Part of a small language model's weights: tied embeddings.
Each number is 200 + 40 x the weight over its row's rms, rounded and kept within 0 to 999. Layers, rows and columns count from 0. The size before them is the row's rms in percent of the matrix's.

# layer 5 attention key, 96x96, rms 0.142, rows 0-95, columns 32-63
072,213,227,221,295,216,232,252,172,209,218,145,253,198,173,110,256,176,222,210,240,176,169,196,218,204,189,139,214,205,146,207,252
065,184,228,175,196,192,142,322,193,186,163,222,210,169,159,209,250,160,203,153,213,220,266,187,237,225,167,226,160,186,237,131,226
100,209,199,211,154,148,186,291,176,187,234,267,188,190,198,254,300,132,205,159,148,163,249,172,228,164,162,211,198,269,284,224,226
106,282,212,234,148,148,199,139,209,129,229,178,250,151,156,166,179,174,235,165,237,182,243,225,143,193,231,211,220,180,234,191,203
103,180,181,236,222,164,219,206,224,226,115,160,200,156,164,219,209,193,165,220,133,203,198,164,117,184,273,174,184,186,211,218,216
085,182,152,202,175,175,114,172,55,188,235,280,206,216,187,276,222,155,210,270,168,213,170,177,221,163,197,248,206,222,172,205,179
089,163,216,175,225,232,198,145,268,154,284,171,248,180,223,150,208,175,230,216,237,206,169,220,198,213,263,155,180,201,191,250,134
093,167,131,243,203,192,176,191,190,133,172,268,268,228,225,188,208,172,228,130,156,241,179,158,236,271,180,228,171,195,199,246,229
094,244,189,193,223,186,197,179,230,181,156,190,242,235,180,175,227,215,205,95,167,154,211,204,114,197,136,234,241,235,289,204,207
095,254,179,224,201,290,219,242,269,250,147,140,165,186,253,240,206,171,185,135,220,277,175,239,190,205,225,234,156,222,151,192,236
094,117,210,189,251,212,216,192,184,167,232,148,108,250,220,193,242,219,142,188,235,185,144,215,224,159,230,212,209,167,149,186,179
113,237,132,173,183,250,137,221,213,251,213,217,117,176,230,196,167,208,228,213,156,230,244,248,227,186,185,236,205,195,144,210,180
106,242,197,216,188,178,168,115,263,196,112,184,227,168,201,169,174,235,217,174,221,230,125,200,141,165,188,166,219,207,139,197,165
122,234,181,136,256,222,271,151,216,174,210,117,196,224,187,174,169,222,183,198,246,187,142,221,200,187,198,161,166,146,285,210,189
119,158,178,227,250,199,210,191,183,122,187,137,219,242,221,162,207,203,203,158,193,162,257,206,180,194,221,236,193,304,186,199,185
099,254,187,150,214,158,208,186,224,149,164,226,217,119,194,260,184,190,230,239,170,178,222,222,140,220,201,164,248,257,235,175,152
098,218,157,264,206,141,188,146,186,187,224,222,161,172,165,142,168,235,189,239,249,260,182,204,185,177,240,204,266,167,192,186,184
117,166,153,216,220,269,230,225,187,187,245,238,164,198,150,201,241,143,130,159,171,182,255,160,129,178,154,170,260,199,199,248,121
113,192,160,286,82,295,284,183,202,241,225,171,198,161,221,198,198,205,190,169,216,195,154,209,190,189,216,227,220,258,180,191,223
104,182,179,178,150,240,257,152,210,169,193,148,199,203,227,164,156,175,179,144,180,149,222,208,170,194,146,211,214,205,195,183,200
113,232,241,246,174,193,170,209,139,281,126,231,198,114,225,178,153,187,257,234,159,211,186,161,219,216,200,199,189,164,239,142,196
114,229,200,247,265,213,196,173,194,211,218,194,214,172,230,214,154,208,185,191,220,135,220,124,218,234,200,266,180,194,215,206,201
107,212,246,220,185,213,206,208,247,155,202,177,190,241,120,180,135,184,147,212,213,168,189,166,200,216,201,215,234,239,225,234,203
117,111,209,145,138,237,230,270,169,242,166,240,209,145,201,182,257,212,249,213,194,177,250,212,193,173,169,182,251,230,139,206,197
118,280,238,171,229,184,197,217,213,259,263,126,221,236,242,181,234,205,171,198,263,232,211,195,216,237,221,245,187,196,209,191,227
096,149,214,213,151,224,194,237,180,184,196,118,167,138,224,155,193,176,135,227,266,176,126,196,162,166,238,222,268,188,151,241,202
110,192,238,212,177,195,156,234,181,152,183,152,126,138,221,264,252,179,179,183,139,177,248,243,260,192,184,137,192,198,236,153,157
115,232,231,218,200,140,227,204,182,250,203,253,130,207,184,213,266,215,177,174,221,245,198,236,269,274,224,171,144,158,228,236,225
114,228,236,207,214,203,213,153,218,304,178,160,238,161,213,158,256,214,122,222,149,206,168,185,246,273,235,218,227,223,182,230,221
112,170,194,154,213,224,152,170,180,169,230,174,173,200,213,182,142,224,174,189,95,155,227,247,156,198,123,146,181,230,95,180,220
109,232,181,169,165,190,258,225,248,204,229,182,228,241,145,211,260,160,193,197,203,176,197,242,179,148,179,153,207,187,225,181,192
113,235,246,157,235,159,229,217,149,154,143,230,168,155,225,215,189,172,234,216,252,195,181,284,234,208,210,123,163,183,126,149,217
092,107,296,207,230,249,225,226,254,219,211,138,158,175,220,169,265,232,156,153,169,154,137,212,181,227,259,194,205,187,155,204,138
090,254,203,157,216,208,162,248,190,172,141,289,264,208,208,188,126,191,181,191,154,241,291,239,203,219,127,222,254,242,249,192,193
086,175,256,265,221,98,175,224,302,209,210,143,215,147,251,207,276,182,170,218,183,232,97,249,236,168,245,172,148,149,207,151,200
064,216,222,233,216,162,128,220,188,168,245,199,175,167,249,139,207,126,144,142,206,209,195,294,201,243,204,210,191,191,268,152,143
086,116,141,227,97,172,182,190,131,247,216,220,191,181,235,196,189,193,179,129,146,178,221,185,194,190,210,268,255,254,211,200,135
086,194,230,283,179,200,206,173,250,225,218,182,141,177,252,190,258,169,175,190,164,138,69,259,213,163,256,201,204,161,197,218,179
093,240,219,210,229,130,227,185,228,250,206,186,219,246,179,205,184,178,164,242,169,200,101,218,192,214,175,104,199,112,216,245,134
089,209,200,171,167,184,240,243,132,184,158,238,265,132,182,267,234,142,147,241,204,269,228,172,299,204,217,255,213,200,216,238,203
096,325,192,159,207,242,218,198,218,170,224,213,197,221,162,195,180,259,171,182,168,212,184,143,244,256,104,113,183,208,215,155,209
083,216,218,156,156,177,181,215,209,187,217,202,238,179,187,127,204,251,231,136,185,299,197,178,201,187,169,217,234,190,193,244,224
091,200,130,84,211,250,211,213,124,216,188,211,263,269,234,210,141,205,155,211,205,215,259,234,141,190,131,230,196,188,244,211,173
088,197,188,165,231,255,178,237,198,258,207,208,243,164,209,146,264,193,149,217,229,240,198,324,157,137,186,198,212,204,165,156,238
089,219,260,211,190,286,189,183,204,143,234,162,219,240,136,181,241,249,209,200,138,235,192,189,222,225,259,110,199,231,257,241,229
096,186,199,231,204,233,258,178,168,233,263,169,219,207,166,151,198,234,198,103,255,248,161,146,156,137,166,162,178,217,170,252,247
094,130,197,144,145,262,214,200,222,207,157,180,287,187,154,238,119,211,221,219,213,138,239,249,198,208,265,200,240,237,210,206,215
105,202,175,196,281,272,218,289,187,218,246,232,249,178,245,150,219,209,199,198,222,294,256,217,166,192,252,221,173,179,229,261,255
087,212,170,191,150,221,156,236,190,193,256,197,117,243,270,181,251,258,215,232,195,129,199,265,198,176,165,171,245,176,241,204,255
089,157,179,200,189,154,238,180,191,144,174,238,204,240,145,247,256,239,202,192,215,183,187,196,129,127,261,173,119,131,150,272,220
113,234,275,238,108,136,157,175,150,125,154,127,212,216,208,224,194,147,183,263,214,183,263,150,237,150,299,163,224,200,140,197,238
111,228,192,197,194,177,281,204,213,278,140,233,139,146,199,203,185,139,134,304,219,204,134,171,232,249,249,164,183,220,187,204,163
100,274,294,225,236,163,179,193,209,241,227,201,243,150,155,242,240,177,181,180,159,153,184,233,226,220,281,236,246,243,151,253,154
099,180,187,159,177,183,174,230,198,239,189,258,211,202,169,233,225,202,296,149,220,229,228,215,284,268,177,311,207,225,128,225,260
097,254,191,229,160,231,180,228,175,205,202,187,171,186,217,220,223,223,180,227,246,259,146,189,195,148,202,216,188,149,284,229,205
098,180,195,127,216,178,172,238,202,181,158,225,224,182,280,200,135,232,167,237,115,192,182,167,255,226,188,249,223,188,203,171,182
086,216,182,131,175,189,170,131,163,154,329,195,201,254,228,169,183,206,131,150,268,249,217,211,223,234,187,197,218,111,170,182,211
102,149,212,271,172,172,242,180,192,217,223,197,183,196,234,264,247,173,180,197,83,174,148,212,151,186,317,164,182,261,189,209,149
100,185,201,194,231,188,165,142,230,163,241,214,209,200,222,212,210,155,200,237,170,163,152,205,259,167,224,130,173,190,246,256,238
100,137,189,173,244,228,184,214,176,225,198,208,217,206,167,121,243,235,256,198,192,230,236,265,241,183,209,240,129,218,274,213,221
100,198,245,212,154,81,159,170,215,237,212,256,233,167,171,258,138,193,219,282,256,224,214,135,180,210,229,200,249,255,179,190,196
096,211,217,226,227,249,85,194,198,250,269,211,138,217,176,174,237,206,179,164,201,213,237,176,178,244,246,217,200,171,155,146,216
105,141,104,258,160,227,156,164,178,171,181,165,170,204,137,189,203,218,208,204,162,213,183,202,208,186,220,182,209,186,184,202,230
097,183,241,192,275,196,224,241,203,180,156,181,194,112,232,323,157,258,221,161,121,193,254,151,115,209,215,170,210,201,268,197,224
083,232,110,214,256,183,235,134,238,246,156,246,285,250,209,194,213,263,231,166,156,196,161,162,205,216,184,209,234,204,171,187,236
082,123,309,222,237,232,199,260,175,164,210,102,126,168,180,190,264,132,200,179,268,186,203,175,210,160,195,211,185,155,204,160,159
098,219,143,174,190,168,239,162,146,163,225,288,281,185,186,236,263,238,281,204,147,262,251,119,206,216,192,197,190,190,202,241,247
095,289,257,197,126,255,275,120,199,186,222,229,199,170,115,207,122,222,195,239,204,262,196,192,274,201,211,147,194,198,215,226,223
098,113,240,232,219,296,193,248,225,278,167,226,139,160,199,194,257,135,175,176,235,242,89,190,120,146,174,134,244,175,233,206,177
099,258,214,126,233,155,213,246,154,173,131,201,233,269,118,250,184,212,277,183,162,188,189,185,206,270,159,160,137,201,203,233,188
098,207,157,170,128,236,150,191,124,240,186,259,238,170,265,167,161,240,286,249,182,215,194,150,141,233,158,237,158,272,211,221,144
096,171,228,161,286,216,279,178,253,169,274,156,185,213,249,142,297,220,153,245,238,194,174,165,213,148,281,185,218,125,234,215,214
096,195,243,253,229,287,211,221,211,229,252,168,128,270,158,248,217,178,212,250,177,218,116,196,230,217,229,243,172,171,171,223,128
106,169,298,187,145,164,278,206,192,253,178,204,206,187,180,196,162,205,269,219,135,253,142,140,271,207,191,202,128,170,228,167,184
109,256,160,205,214,107,142,138,157,136,213,222,189,238,131,227,150,212,202,170,165,148,142,200,222,208,192,193,255,228,202,228,173
105,249,181,229,123,136,308,150,257,275,168,223,165,142,235,221,217,182,162,187,240,225,142,215,289,183,246,208,240,234,205,258,174
095,182,206,209,215,239,227,159,179,163,175,194,173,175,257,193,223,229,193,275,163,136,253,220,225,220,293,181,226,189,191,265,177
101,125,249,150,240,211,238,143,157,232,216,191,171,234,187,216,292,249,294,172,161,218,176,269,188,210,204,217,199,267,219,239,178
095,242,208,226,197,241,215,228,204,208,227,121,260,212,186,190,190,176,253,191,234,230,188,210,155,223,185,206,152,147,221,227,259
103,185,106,199,204,221,213,199,162,249,161,203,255,183,181,227,177,208,159,222,173,215,240,256,193,248,170,255,254,183,238,202,134
099,151,156,181,173,149,304,249,211,130,172,230,198,232,185,272,237,147,211,186,153,225,192,163,201,191,248,208,147,208,233,194,129
102,260,185,199,228,211,233,106,187,260,218,222,167,253,271,146,120,210,231,249,200,190,242,246,200,254,211,223,201,131,176,245,230
103,239,67,186,189,192,263,158,207,211,291,163,179,220,116,171,247,230,179,208,143,203,203,235,180,181,262,147,248,202,148,217,185
106,199,188,185,230,203,205,227,196,280,192,153,166,236,193,178,209,213,286,210,173,181,248,167,246,168,211,264,233,197,165,211,249
091,205,198,223,205,167,177,168,217,145,256,173,262,203,130,199,217,211,163,177,229,232,153,210,164,170,182,153,257,140,239,200,203
091,179,230,205,259,238,94,175,207,219,110,214,280,220,171,264,214,198,193,161,249,198,213,177,166,217,129,151,185,214,248,158,202
125,226,176,210,128,241,183,205,312,195,284,176,224,198,154,250,225,209,224,183,181,204,233,203,235,188,241,154,190,241,171,245,151
099,193,219,246,212,126,204,192,168,177,153,237,251,168,191,269,188,122,192,208,237,129,118,157,257,200,167,150,173,194,261,171,155
098,240,221,158,225,143,143,237,161,162,190,259,245,234,176,263,200,257,208,226,213,254,164,172,140,226,260,157,160,142,220,270,203
117,167,186,245,164,274,200,223,205,215,191,183,191,149,134,249,228,193,108,225,179,203,225,217,245,275,245,183,198,231,242,169,190
103,276,195,245,203,189,196,287,278,191,206,208,224,197,153,228,171,224,144,155,174,225,212,196,151,197,196,224,197,214,105,223,269
112,215,218,263,204,153,145,238,186,230,249,219,169,243,200,162,139,194,127,235,171,249,217,240,221,199,264,193,273,199,127,254,170
105,218,292,145,227,182,222,168,209,183,153,214,221,203,194,125,227,226,163,225,156,199,185,182,213,190,305,215,148,215,217,154,202
098,219,210,209,206,270,294,230,206,269,264,211,179,242,190,125,172,260,172,224,269,236,185,143,192,230,262,257,144,185,160,185,138
102,272,246,219,180,238,244,257,233,215,186,200,198,130,181,187,159,213,172,290,162,207,227,226,150,273,227,219,210,139,239,215,164
099,193,255,252,130,231,299,213,158,176,233,187,229,235,250,194,186,95,171,222,192,175,147,162,168,205,208,242,269,152,227,228,229